From a checkpoint of a small transformer trained on Wikipedia: LayerNorm before each block, biases.
Each number is 500 + 50 x the weight over its row's rms, rounded and kept within 0 to 999. Layers, rows and columns count from 0. Numbers have three digits each. The size before them is the row's rms in percent of the matrix's.

# up: layer 21 MLP up, 960x192, rms 0.0748, rows 816-899, columns 96-127
# down: layer 21 MLP down (transposed), 960x192, rms 0.0744, rows 816-899, columns 96-127
up816 105:503530505574482620521517528482576478517452461522515462571531555495480463477557486505490519555418
down816 107:575461462465503500557437539453406565451495518523535439520461524526495494491491581529465551521540
up817 103:464413476640492519504386419496537489521418475479538524488466464534490502519495509499545507436560
down817 103:439522553490449513434515480492543499572570522498487458587546566448539517514470461522503506437477
up818 106:428396595536535462540551564473429507576568431509479511445466517561525575514488438505476483557539
down818 104:523512423546581576489553408501588464450528608469489397459442418478529548503514530554445551461384
up819 098:589410498510574537539494531481444498522504457447555500518452513496388541512433431465397490489470
down819 097:418493619550419478578511502484500519462496450421459424378539535554473436535527499511549528501473
up820 105:554513461534433546563482472529476460459600465502508502445588545528608532471532454516563507534450
down820 109:496473477533523423433537567514554463520510519445481411491526495530562462532441489394475500543501
up821 095:503454465501500450559580447468514461451555525420467530444390437520457589516492512457589576496530
down821 095:518357466519488471549450496465526480519481531526560434437561527581513498506505529499501503517410
up822 091:429413570483489471485480482538474501440586524448413479554431455508479445523554536451474495593510
down822 095:644510455546459571522516495542500529492449465525636450518577576473486526431481443556535531483489
up823 097:476530494409408483489601512479499557550444538398543521510484542564569485491576522568453571524506
down823 098:508429509559510458543538519511472499632504570415485479569498479484558519492460455513552465436495
up824 095:433516489471522556491435454483517419553566544610490459470532560586507399434480558462426530531595
down824 094:466594494509447585528539482533580502506444503475507468522540563421514490537519466495522476358470
up825 093:405522446570505511443512452501520473578507530574487575439450502453479544519547491509424533542449
down825 094:498417524415491482422517473489559456532561648529452455451488420495537556500448434565555525447495
up826 105:562492475491547480519574467433424401482505560561527599434504396580503523502479490534508525529506
down826 106:424477520476406499490508555496562514513459568519482496422446477471504430487455461540484490477504
up827 108:516472393426470529619452512502525434539459502480545488518487554419598490506570618675475548485502
down827 106:448475560443472438511471459577507502524517441500508533544528457607497587525410529504474553480480
up828 104:445556575488464549462545411480529541434467518470552544569405610477645516483549485498461535606603
down828 114:470476505585573473558490481523406570492484422426544495555477506525451520419562501417502553558536
up829 100:484436528519443647487485588457415463551455564500568472399521543506539552520463426448477545593441
down829 106:527473552515407536532480455543462526522518415447504483403580476527570572571485506583540531478496
up830 088:570492494466548526536560521454576546472534504492578475458526523529531462507554440528577440463510
down830 085:471478624499392461514477460484523524422474462556516507522526470475401562422460429416483527402457
up831 107:561484500527366465485504502456476506557578531457486555468562576473548550465529552584461516551617
down831 096:519500405507539396395510541507522496519455477505471521503414644486550505552391429497493437454465
up832 101:630437579436412468534403410520487575526500496519517607522445482519535451471458448468462492540529
down832 102:539424379508565537431545447540489441496442540476451374430502584578484534419507464450517487546462
up833 096:488397513531469509576467420460549560479557477475486528462526570509533525541508469471533498427590
down833 096:495527450461620540373479529508546495470487500466553467516558485524560539507425495527463578495533
up834 105:497476453499458509557529534495420464504444458436456548455506466673526507499488540492456615604472
down834 104:508401528626557531509485600517551526532497514515443550490503424446479456481506456489542532436468
up835 103:485522522453431555514603543478557433389492469476444463590560594488548613443494492505505584516474
down835 107:539508503481463418521458611461516435437455513537524488470597456547507540460449437494483523596504
up836 085:396510495454558476486473467454528509472441494440379588473487577501516504591516442556511571498549
down836 084:545456506569497485578513550539505439537521521529590498536493490518462475521433528428501502497450
up837 097:526531436594498591515511528383375462515480496538461529590408532543482568498510414523506481557422
down837 098:440459462513528402466503571472570511561504521455560449601536536460609472487474527525490458458518
up838 104:534498469510507442560418408453524488530428523512476455552436554455560474579533455542500486449553
down838 098:531599438477588498517521503528442404608464510532533529461406481549495436493537516456570572486497
up839 098:442487498526433508449490497547504474548603583475535505499512583505455574459552423454457418581467
down839 099:448480408515533464524458495482586517487511435555401429565454507473515427484411544512505495556560
up840 105:441535609596433579520555511476484416439512560535515529538515495463489486529509592560585509579445
down840 119:525512471466589408485513444474509485597494542490567509515384459459537521529634568467552514533491
up841 098:444473465541547574466460485551462470521530479495508545519476516499473485481555580569482430493462
down841 105:466417477417551586576469489376417486498440566517478509460384403475604472483539537441601457504480
up842 104:491524408455506516523466517442576522530516560449524557433453489454511503439512524482466513501423
down842 101:609518499558546468513484431507510529506413520536453541475568553554481601508560555492442383532489
up843 099:530590467533535525449485515528480543497550476598474506543483487503513568419536485482574505586489
down843 099:480400504475434489536421572499569486550484523493494492424564456564507502572473453574457489456479
up844 097:498459470585518544481483558414460429436644467504423532512541558570559494514502504436471538618547
down844 099:491523521505577470500566445590479473421429511422618536548565562472508542482510477468449524421382
up845 100:629385471440433532529425529492455407484472463435469499500523505491556544446473557506622512518579
down845 101:442525494610497406533517502640510550377510497369637509541509469560487512511474547459596490545444
up846 091:606479568428540493550505489429465518559491517581547440529566410541562514512437465545505558478411
down846 091:489438466519397582473528507481581476577519564504427597476516487500486568495532511493459481477580
up847 105:435412431479405541504557487519420466511583430454531553500572404498509451480652427508412495504507
down847 112:607507534524524411530536510497504550509516546407528508462487576523409553442463521491573512488389
up848 095:469485455432519646587514425579453522458538520540529469498504586519494469429541556457497533464557
down848 086:512456613477476413495439575578508513530519477510486450525568424469412559508448558479633471412412
up849 099:581474404484497611521442470484627461488625573530546453467495485417506449554554443526476539623482
down849 097:506491487485513465400565396438424616456576554484555474478481459571482473493479470406425508479494
up850 104:473495493542457545493456531421441463589549542423456481564485541514568526575567480608519482608501
down850 106:510418548584434513491479472462574459494412521525483469551472480497488519508488593462568468504485
up851 109:541536432541421561458570498437415478469471524476476498468541514491579400451484476566432444440500
down851 112:465490481541541507594573486474511515416528531500515481516546471473452604470525434462405531424432
up852 106:552455501499429470483510514448501484495518539481471541498418569522562450509533519472478516486552
down852 111:537507538451574466447494474464441529461526491390610469483469495580486576507446447499588485543570
up853 092:543576562446581464497560482392492504423441552468558440518543584422559512564532569581479555470486
down853 090:499407419571494471525479517547525481478484446486488549494497438605510497508462538434466542474480
up854 100:493543443454446521468576462533433502537578453389542481580462502492505514518586496677505605513499
down854 096:470560469471501601456483594521397537497528570502534516469541441378494504448455608482524440440465
up855 092:468340443595399522497537560496517558543473525499495529525514546522511447512465532542394492489471
down855 091:593540505522468401524565455480398530577549557409534564404546443457466497483556492466559536538521
up856 099:554505452470474486535533465492455490532450534342544534478567456513456563508549517435481546489549
down856 098:477482534551435585470496508495597438459521481543458473457458519470538574521498547518502402450502
up857 105:433540482460390538447435501549564463537481507387531491534505488526552561483472562445496489517580
down857 102:470555626523481555487469480511606554460478470527441499525526517471486541513414410387485479575392
up858 103:541519491533481513463583538443495510557478494564603574542476514470450399522476469654461489454465
down858 102:547518485483614499497482531578528526480403540440494510418486421470549546464417517446483533389519
up859 095:567429459402471536533480418503536566452520461505511485476571529546571483507510526512602559515438
down859 096:546570450534550533538572458495494521475494403541418579510454477514497511480507490481490535454502
up860 105:542464449524458550528490553525459583525504475474474599548527560464545545476475513539464540511562
down860 108:483446557561435515506487513571503505552507498501437387461534472584483547549543532558421523402543
up861 095:488539539574566508496440437443496460574430494456589476525505482529518507453605488469489493527503
down861 099:491482479504468540540534479435560527434456502479546465422552430591475484483467515507532590510510
up862 089:477513515531583511475447469518336501442548590473532472444422427572522563479549535431406555553556
down862 092:469511578481422435502500405457534552525526524510525509615464544533544604439501492536453504494492
up863 099:501541457496601564569588442542538486512500429369482548503473440537452483503558562571470587499497
down863 095:490546590514457516472485507481445430472494562531582386471475511467426546472445483546486468537524
up864 100:531486510557462640526449480502471499559465480402477518535437400521543501502504390567651554511471
down864 103:537427452529482515466445469531473460434464589529486505562530463515468440542574551490501466502455
up865 095:495380480516495497473443589539458508574462463358491465407451513509518470466550468486451470577548
down865 094:525524596459528450558435481531550385476476497469557484476505549452531521513415531515585556498491
up866 101:473455514601455542396518457409522458533465513507576585562516638468516537550450484503523570552501
down866 103:519421442524403530536467485408503546510556424466499557526461502541566500482478431528442541505504
up867 098:497469485452505469424500448483522485542494549583481528389531480566560465428553510446469518590556
down867 097:413501489429504508516377540516493456504513424500614486492556418565464519521518483491553524461453
up868 102:535476531470539521541520471511616516435505547564494523546499435486465576548490473542579604520468
down868 106:565499508491463501439569626444523539534486525569464450526493511473543465526506475452519537342433
up869 099:504448515579543571472505504540539480456494521492490528455439454449544443499497538522525501556508
down869 099:514487485483456485538549509483490505463533468480551582577485503513499529518512424464496505478505
up870 104:491575450553477527449535429479553503605469589515480471537615525464526505490477507528529509483455
down870 109:526486418474486550511480483531443516450508434480554468460531520561483486423523481512462530453469
up871 103:439569565461447643502558459478540474535490494590554503364581461540546472537540454527429494530448
down871 104:519483506604544386545515575546429497496490585453476561557477483444476491425443445478527539416611
up872 100:481514553579423517491535496495511542480595619523577447468539540465417426496588505521440539528548
down872 112:514567432479488509567466487495498569471517451426484587531435392545627508469491474498617547513435
up873 104:506516480570585513495555537475452468609513582381492465447497507510506511515507628570506551464547
down873 104:547497524551538542527438564484551526460558475422630504549516470489485526521445423450472499532557
up874 108:618479457458574522433462506441512498443613538539566592517550572493449423529564482557466426460471
down874 115:531484467519572465502495495486491389580536436483551516551392461545486431477591486577501481475535
up875 095:468493463521508545554524480533443406607422531547619500534541544476444483429498590499486474496460
down875 101:448547527493602524449455498507509444496411499450507416440481518449501465496472541575569445531424
up876 101:550443481505489400501497493439482473482465530417518497460445483547539393514488471526554471522501
down876 098:493483454463532504501477433475584390478603411469487537544501565546449455542468552503499415556556
up877 094:534444569501518490456456467492505552528548432621569511491471431572450492504461491595487495495552
down877 087:518562410532508492421539543522545478483490475484503516561515553484623464527474367502494491526541
up878 104:460511485492504555563548405509541456553534505470455638550484461472588488475494509560522591486503
down878 115:521494512463456485539506476407599547496462454482581548516548533426561528480554522602459479540441
up879 106:445511445483468564537476417441517525550459480495512583457538475564490395524531446509526545542469
down879 093:458508449468582489448491516355564480549458512473473518560528464474457480526551489547420525555447
up880 100:564434491478437475510504556562469454501511533480537481516503571503536440405484595492543524504573
down880 102:509585412554533545455553498545430550521477521537493502459572574499510503472520481615408450541454
up881 087:566480569512469531498424495512564449378580411578507439478533447449511363497485607471511617491487
down881 084:536483473580592526436536481534500490540452502495480523472390513428520530557497434551448502379467
up882 090:485453626454512466564586458584449515527600438507450499438562441513475467515534523511473554546484
down882 089:610513363533452481466544560520568565479399525482552415516487560521499561475514514464485469496464
up883 094:550494464455547480529500508500482509457469489500480508484505560538473470517505446514553503484460
down883 097:509460571531527577510514515514522422518560477542429520492554429533517598486538545510533498493476
up884 102:574490558491546486481472419450554515519445638523492504656468515496509429454509495490575549483506
down884 097:511527532537579477481526509532443468486461473452525458502554595488462544474488531483518427526531
up885 096:487424477560461525508507451537437505573525482487559486542577515474539533571498543472436566430556
down885 097:448502613456452448443417553513639471486495510477510527481455527497445494455503496572460552598496
up886 109:544491506491370453490516482463506495527468485538485591515507485537508519488516512470507464446528
down886 101:560548462482495373472560562502531511535556522541521424501462488545544421474562472573557422531474
up887 104:495529510441527522500418512501414553528589471453539480463458554506529445477495533580483559540492
down887 103:436470512407426495492497405448533541460465496419535634544530471599511538527487425460346575551507
up888 109:509481527591497492494454409457527538490493559508435584534500505516512557483585425540539478550470
down888 110:407428559478539503473495498527500513389480476496519538490516406549510539432512506430499545498564
up889 099:442430455564408497540670471497465527473583553456449548525509563576471463495469477490599493464554
down889 096:460470514455479444517484493427504446603557458533592518480570494465466507470562499540473462539502
up890 099:488341543476530407481483491465484378437479515542546582494446579449572465396541466571564509530564
down890 101:459437447511401446461516510533531469492532506406538570433478509602516485619590483465405479483537
up891 097:483474550569510514562475494493487478391538539519441523485491494476553557556447491516542554543516
down891 104:501443550518577454442560499450483413436567473498480464464479395430525489577500571428576508450553
up892 094:502514607463503475606411436519546529461539540532507584550501494519486562468560553503560460574544
down892 090:517429523502487474462534645537491414525464530514434491465518473434536437531485490400405532349426
up893 101:585548533488494498487482550479550631511546527460498539573509579538522490481489445468442519474495
down893 099:485396509509533413520502441479444395470474491412585460526447556460535592587449581496567560535535
up894 100:482589485514526479499455424519533503420452569456448481563501521520515461438556539491564537448437
down894 105:493502491520504498440450533436448500550429504464529456499542505501572477485571532631475548529373
up895 098:468501537529460542482422379469438512432538409510454521521458480538586502461475522550464501472509
down895 101:628435481450497550493447494485612421520437491542523504527509497548483535476542461433475431555545
up896 100:499472656525531613499432451464460535539493487452540510489572505488486489626519456537473505486440
down896 104:457458452429530485560444457550556572526457556490490535375436493455539487465441522474559426430553
up897 103:512532521480442497494433538601532460535606488501536503565517473571490503490611558474535591608583
down897 109:446486477447505498565483503514540473500388477516260494512470516456508484485412561520487398495534
up898 099:557571474418366448451501479512553487502624493462478525395505526497614505494504573512481546518528
down898 101:503485455565507549454502484471474533484406495520537496532545489500420494460498453483538433468554
up899 099:504518461535439505498468546485467433511419529545598579511466535457495564567562494471505629496453
down899 097:453526541516492560490467486450568511530506465531428437478456407499523446419487593480554447441552